{
  "num_hidden_layers": 13,
  "num_attention_heads": 4,
  "head_dim": 64,
  "norm": "layernorm",
  "attn_scale": 0.125,
  "init_std_qkv": 0.0211,
  "beta1": 0.95,
  "lr_head": 0.00528,
  "warmup_steps": 116,
  "doc_mask": true
}
Each number is 50 + 12 x the weight over the matrix's rms, rounded and kept within 0 to 99. Layers, rows and columns count from 0.

# layer 4 MLP up, 1536x384, rms 0.202, rows 123-135, columns 128-255
48 53 37 33 42 65 55 42 45 67 54 57 42 24 40 47 32 46 43 33 38 58 44 63 49 59 55 52 74 44 59 52 49 58 53 43 55 41 63 31 47 48 42 39 76 54 45 44 51 41 51 46 59 52 47 47 50 66 54 69 46 41 59 51 65 53 48 29 44 44 46 62 51 42 58 51 50 59 44 71 51 40 44 46 57 64 37 46 60 64 48 43 66 50 53 32 45 56 45 55 59 25 56 60 49 64 49 30 74 74 44 70 47 44 44 64 30 17 63 43 59 47 32 32 61 61 47 38
37 54 49 35 71 49 47 49 38 52 62 55 51 50 49 42 63 48 54 37 63 61 56 44 69 51 62 38 50 67 48 54 61 59 64 49 50 61 44 52 53 70 48 49 27 56 32 46 57 46 56 44 50 40 44 42 46 64 57 47 34 24 54 38 25 31 23 74 47 51 37 60 63 37 50 60 65 65 46 57 40 39 72 55 61 43 54 42 68 43 69 53 44 33 38 54 65 27 37 51 51 41 43 60 23 43 32 52 43 70 59 49 30 35 30 40 54 61 78 51 39 37 47 50 59 40 52 53
43 60 57 54 49 51 49 66 41 31 61 58 51 72 53 68 55 59 56 70 62 35 44 43 45 65 42 39 48 54 43 32 65 61 70 60 50 43 41 54 54 46 46 36 58 46 32 62 61 67 62 49 55 43 52 55 54 38 42 20 59 43 45 58 98 28 43 29 35 55 56 47 47 43 35 73 71 55 47 47 58 86 47 54 44 28 72 59 89 49 53 43 46 45 54 57 64 49 70 71 51 16 62 48 36 61 78 35 62 26 42 48 40 58 50 88 46 51 73 28 63 36 53 27 42 47 61 41
34 56 68 39 67 45 56 52 48 62 49 49 41 40 51 63 67 57 64 44 78 45 67 64 52 76 58 37 47 38 30 42 51 29 56 71 50 64 57 45 52 47 40 39 56 37 51 34 66 42 45 58 55 47 60 36 66 45 68 40 42 47 36 47 50 47 39 46 32 75 35 25 51 53 41 56 39 39 49 62 65 38 52 62 37 66 36 65 50 56 59 47 52 44 42 37 47 60 63 41 50 57 66 61 46 28 40 55 48 45 61 27 46 55 53 63 41 36 54 60 54 45 66 50 50 68 61 59
39 53 41 63 60 57 45 37 16 71 68 70 79 51 24 44 36 46 57 36 66 32 51 40 43 59 51 26 80 40 44 45 72 60 39 52 52 41 59 18 36 35 59 57 56 77 28 56 47 35 53 61 54 47 59 49 42 57 57 56 31 76 55 71 30 49 38 38 55 75 40 47 57 64 50 50 41 59 61 64 50 40 51 56 49 54 50 38 45 42 49 38 50 61 51 51 62 35 48 62 66 67 49 41 62 46 34 82 58 52 41 49 44 44 54 47 64 60 57 39 57 71 21 55 25 60 54 63
60 61 50 41 30 03 45 37 30 55 63 50 40 59 53 53 71 71 61 31 59 40 61 69 66 55 52 31 73 28 63 46 31 55 51 33 49 48 56 48 50 61 57 46 57 36 48 68 40 38 75 55 38 36 57 62 47 51 52 47 40 38 68 63 46 40 67 40 43 39 63 39 35 53 52 62 43 50 55 37 51 39 55 66 71 49 59 52 74 37 58 43 72 58 55 48 54 64 82 59 62 50 44 43 31 72 62 53 67 48 62 42 53 67 34 61 32 47 58 55 61 49 48 49 57 35 35 37
52 52 40 64 39 60 49 74 59 45 42 54 54 76 39 47 53 57 49 50 52 61 37 42 63 51 41 59 49 55 30 43 52 37 58 49 51 58 48 43 65 44 50 51 39 36 67 38 48 42 40 58 53 60 35 46 53 58 38 38 32 32 54 75 34 44 36 60 34 49 65 40 54 51 46 54 66 64 46 53 47 74 10 56 33 52 60 50 54 58 43 57 53 30 73 68 42 67 41 50 71 43 68 48 38 56 57 64 44 56 35 65 67 48 82 52 52 60 39 50 40 53 33 37 55 58 48 33
68 64 47 55 60 38 65 64 31 67 21 62 68 59 74 38 62 46 47 72 57 53 39 34 52 41 47 53 57 42 43 36 63 81 42 56 41 64 69 62 41 35 45 47 58 41 35 40 70 59 42 52 49 41 55 45 60 51 61 52 50 50 51 58 56 38 56 60 74 71 62 60 74 49 37 58 41 46 57 45 37 63 47 53 65 66 51 45 64 35 59 51 52 78 46 66 29 57 55 48 45 59 66 65 18 43 65 46 60 54 55 58 67 29 47 47 49 38 40 42 65 57 59 52 47 37 38 52
44 45 60 58 48 56 39 46 54 46 54 74 44 54 60 19 48 80 52 56 42 50 51 34 51 52 58 50 62 48 41 55 40 37 36 53 45 66 59 43 52 44 64 45 31 46 64 45 51 49 65 34 48 28 37 34 57 31 41 63 47 61 54 69 57 66 20 43 27 41 52 44 55 46 55 30 57 48 44 44 42 64 52 40 68 37 46 38 47 42 48 40 49 39 48 69 53 40 49 69 46 42 50 69 49 55 65 51 38 62 41 53 50 41 23 55 53 36 44 59 56 73 46 58 36 28 50 68
26 55 50 61 60 53 54 58 38 61 32 43 54 41 51 47 34 43 16 64 60 58 43 53 54 60 29 60 70 29 41 53 39 54 47 40 63 65 37 41 54 44 55 58 63 25 48 58 46 48 51 37 47 46 54 37 37 35 51 46 61 48 42 61 38 47 71 59 43 44 54 56 65 42 25 63 29 50 42 42 55 60 34 53 40 46 79 56 54 22 53 60 59 49 49 47 48 64 51 35 44 54 65 73 67 50 48 51 59 34 51 53 42 34 52 39 51 66 41 43 43 26 37 45 58 62 60 40
46 52 47 59 60 40 53 51 29 45 49 40 49 64 52 44 25 77 44 49 40 46 33 66 51 55 52 47 42 42 41 46 48 45 36 55 33 52 57 36 35 60 74 40 39 61 56 18 57 50 43 61 55 49 50 43 47 63 67 52 56 70 74 68 49 32 61 36 19 61 56 48 66 40 64 37 34 35 56 48 50 43 48 47 52 35 32 57 54 27 58 62 47 58 47 45 41 30 53 54 44 48 59 60 46 46 26 69 66 55 55 63 42 69 41 66 58 43 51 54 48 66 66 48 50 78 43 29
52 63 30 52 64 54 29 60 50 61 46 64 40 39 46 58 55 60 52 42 61 36 56 68 58 35 64 58 60 43 46 35 74 54 61 43 64 61 58 57 51 56 40 48 32 50 47 45 48 43 67 48 45 30 40 51 29 56 45 66 61 52 52 63 42 51 56 65 28 76 67 21 61 55 19 38 55 48 48 49 50 49 53 36 59 49 41 52 57 58 66 50 71 58 36 35 47 28 47 52 71 57 50 59 45 69 49 52 50 38 48 41 50 23 40 56 34 49 54 54 54 45 33 67 39 70 47 48
51 51 35 44 64 56 50 76 54 45 69 60 32 46 46 70 43 53 37 42 63 72 44 64 46 34 41 54 41 55 52 34 47 26 53 55 58 52 74 43 54 50 55 64 63 42 67 44 26 63 54 61 63 53 57 74 32 36 43 48 37 53 42 50 53 33 60 49 59 35 46 79 51 62 48 58 38 57 46 43 37 36 39 46 32 55 47 55 64 29 37 54 59 33 38 51 57 65 76 41 33 44 56 43 59 61 75 46 41 25 44 41 62 46 56 38 55 41 41 26 63 54 53 52 55 63 43 47
# layer 4 MLP down (transposed), 1536x384, rms 0.188, rows 123-135, columns 128-255
49 56 57 49 57 53 33 48 41 55 48 57 50 39 38 62 45 71 51 26 32 61 50 44 41 23 57 56 70 61 46 60 36 31 63 60 34 46 32 45 61 42 25 53 47 49 36 54 41 30 58 41 48 29 74 54 40 63 47 66 60 56 46 45 46 62 59 44 66 39 57 48 67 41 50 29 55 44 17 59 44 40 68 37 40 31 52 30 38 43 31 33 42 63 56 59 64 61 49 74 56 37 59 54 48 56 64 60 55 54 45 49 23 80 44 48 50 55 53 24 58 54 36 55 34 42 60 27
39 48 54 68 53 59 54 62 60 70 47 54 42 41 64 59 39 39 35 36 65 45 39 43 46 53 57 50 49 54 48 42 43 42 40 51 35 56 57 53 18 45 54 60 55 37 54 58 42 61 65 59 59 50 59 53 52 36 50 70 32 48 46 68 57 52 58 52 42 27 29 44 51 53 57 50 64 58 40 54 61 58 51 62 57 42 67 48 36 57 54 68 40 56 40 42 61 46 73 52 39 43 50 52 58 58 67 61 35 51 42 28 35 54 40 44 48 48 59 45 61 47 60 56 34 56 46 39
51 55 68 53 46 38 62 50 41 45 37 37 48 56 58 40 40 72 62 37 52 36 38 30 40 70 49 47 64 58 35 49 50 25 20 52 72 47 57 67 58 56 46 30 41 50 51 40 57 35 59 44 29 29 74 62 32 50 62 37 46 57 35 42 47 67 35 34 52 47 43 41 72 37 49 40 09 47 28 24 46 47 43 48 15 46 43 53 64 37 42 75 54 55 47 46 44 74 72 73 47 23 32 48 25 44 38 31 53 49 54 49 66 60 68 68 28 63 55 56 46 57 42 61 63 52 29 36
53 62 50 56 47 52 32 65 53 39 41 36 55 66 61 48 37 37 55 65 40 48 56 44 62 46 49 55 47 65 44 45 46 69 52 41 39 31 45 45 51 53 41 57 43 41 34 61 62 53 53 64 47 51 54 47 51 58 52 51 49 56 77 53 36 60 49 71 61 55 53 49 64 38 56 46 50 41 69 61 51 59 68 48 62 59 61 65 78 26 57 52 45 57 55 50 51 39 56 66 58 34 32 31 31 35 59 53 72 52 61 45 61 41 56 74 50 46 38 37 43 63 54 43 50 45 46 45
53 49 44 58 50 62 59 38 57 24 40 48 80 48 51 51 42 41 48 51 54 27 47 42 55 55 67 48 52 56 62 51 59 25 53 45 57 55 41 47 47 58 38 26 68 59 63 41 54 50 46 47 57 26 52 35 68 61 63 60 21 50 25 37 43 54 53 32 51 46 67 57 36 44 55 68 45 64 45 31 15 70 37 60 58 69 50 55 44 39 34 49 59 59 63 53 43 70 53 38 72 40 58 31 74 46 69 64 34 48 42 40 63 42 29 43 39 36 50 53 44 50 42 51 56 60 44 66
47 43 51 30 53 50 30 67 41 59 73 46 21 38 35 61 58 44 45 55 67 51 45 42 31 52 61 50 69 41 26 57 57 67 55 35 50 54 60 58 48 58 56 63 43 45 27 44 45 44 63 62 72 71 39 44 69 52 55 66 45 34 80 44 37 37 49 44 40 31 40 59 50 75 66 57 39 45 42 32 39 37 54 53 56 45 55 56 79 46 45 41 23 47 68 59 46 38 56 66 54 36 38 61 46 44 53 72 71 11 51 21 65 54 50 37 34 44 45 64 71 30 48 54 45 40 47 23
46 62 45 63 73 51 46 42 38 67 51 41 34 59 41 42 51 44 40 45 51 44 37 48 32 52 43 50 55 71 51 46 44 74 49 64 43 43 22 41 39 42 45 51 52 37 50 68 49 39 69 61 64 63 47 50 47 49 48 68 57 44 48 36 28 49 47 41 60 42 51 44 61 55 50 46 50 52 93 50 29 55 51 45 41 53 51 35 52 50 50 42 50 47 38 57 62 45 55 56 47 50 50 32 53 58 68 42 57 61 64 42 44 57 49 43 42 34 60 41 54 50 57 38 32 52 38 27
76 55 57 40 61 44 30 52 57 28 51 65 55 44 48 33 32 44 54 37 47 43 59 34 34 47 79 33 56 48 49 26 43 62 59 48 55 65 59 53 30 68 30 43 38 60 65 57 58 32 70 49 54 42 62 46 21 59 45 65 32 59 58 55 52 58 60 58 34 40 60 55 64 38 54 65 29 36 71 47 73 43 37 44 41 44 50 66 49 64 50 40 62 63 51 38 47 58 50 72 63 72 70 48 60 68 52 60 66 61 51 50 41 62 57 30 44 45 51 36 54 44 64 24 55 55 45 52
50 39 58 67 45 60 32 31 50 39 62 33 62 66 64 46 62 42 48 64 55 51 71 58 64 64 61 48 46 49 43 49 35 44 29 56 42 42 56 61 54 62 53 61 55 63 38 50 39 56 49 34 49 27 58 46 52 52 63 81 32 69 60 43 39 32 36 40 59 49 53 57 33 52 13 36 39 52 32 72 64 52 70 35 68 43 49 59 47 56 70 60 50 30 54 57 56 59 52 55 49 40 27 35 59 46 56 52 50 56 23 70 39 29 44 35 62 53 47 49 15 46 29 56 55 60 39 63
50 50 44 48 34 43 88 56 50 66 56 58 57 42 85 70 45 40 41 70 48 40 23 48 54 53 67 57 41 45 59 57 62 38 50 58 44 64 58 40 51 42 70 53 58 28 73 23 38 52 68 44 59 58 62 67 42 51 39 54 44 68 59 53 40 61 57 52 35 37 40 55 55 50 63 44 44 58 38 63 45 46 67 49 53 64 57 45 63 59 60 61 64 41 44 33 38 40 34 74 40 54 50 45 59 39 44 52 45 72 39 42 41 47 44 57 37 60 32 54 40 40 51 57 68 63 57 43
63 55 53 41 44 50 43 43 49 36 31 66 64 76 54 65 56 44 43 57 38 38 48 52 44 74 43 37 49 66 45 27 40 71 36 60 29 47 50 57 61 52 69 62 62 57 54 72 40 60 70 40 49 35 65 50 59 48 43 79 45 44 39 39 49 47 71 63 48 67 63 55 38 49 54 16 71 33 40 38 61 49 38 73 54 47 55 54 48 56 63 32 46 61 63 41 49 38 59 40 50 45 79 50 49 21 58 43 48 30 86 73 57 39 45 29 33 31 48 57 64 78 37 38 52 33 55 54
43 42 49 51 25 23 49 36 54 41 29 53 47 48 24 61 69 42 68 35 52 58 50 37 44 22 42 38 48 50 40 58 60 63 72 37 61 53 45 45 52 57 55 48 43 57 51 50 59 37 32 65 42 37 36 57 64 57 51 35 48 53 46 34 49 41 54 54 48 45 40 39 61 58 60 56 34 38 63 51 37 46 43 58 58 49 67 66 33 47 35 47 60 79 46 62 59 34 32 75 66 27 34 16 50 43 60 38 44 59 59 50 52 67 30 47 37 38 57 50 29 35 43 30 50 58 48 79
48 40 26 58 40 30 48 45 58 55 33 51 35 45 40 46 47 33 43 52 52 51 60 62 58 43 49 33 40 65 63 43 49 47 50 45 52 51 70 56 61 39 25 45 64 27 49 56 49 65 54 36 27 43 40 47 68 58 43 39 35 53 54 49 43 28 50 39 56 54 47 65 46 57 51 57 58 45 53 37 50 46 41 39 18 53 66 33 61 49 53 50 55 47 59 56 54 61 47 66 40 71 26 49 54 54 52 75 57 43 54 59 44 52 72 38 70 58 42 40 52 42 43 50 52 64 39 39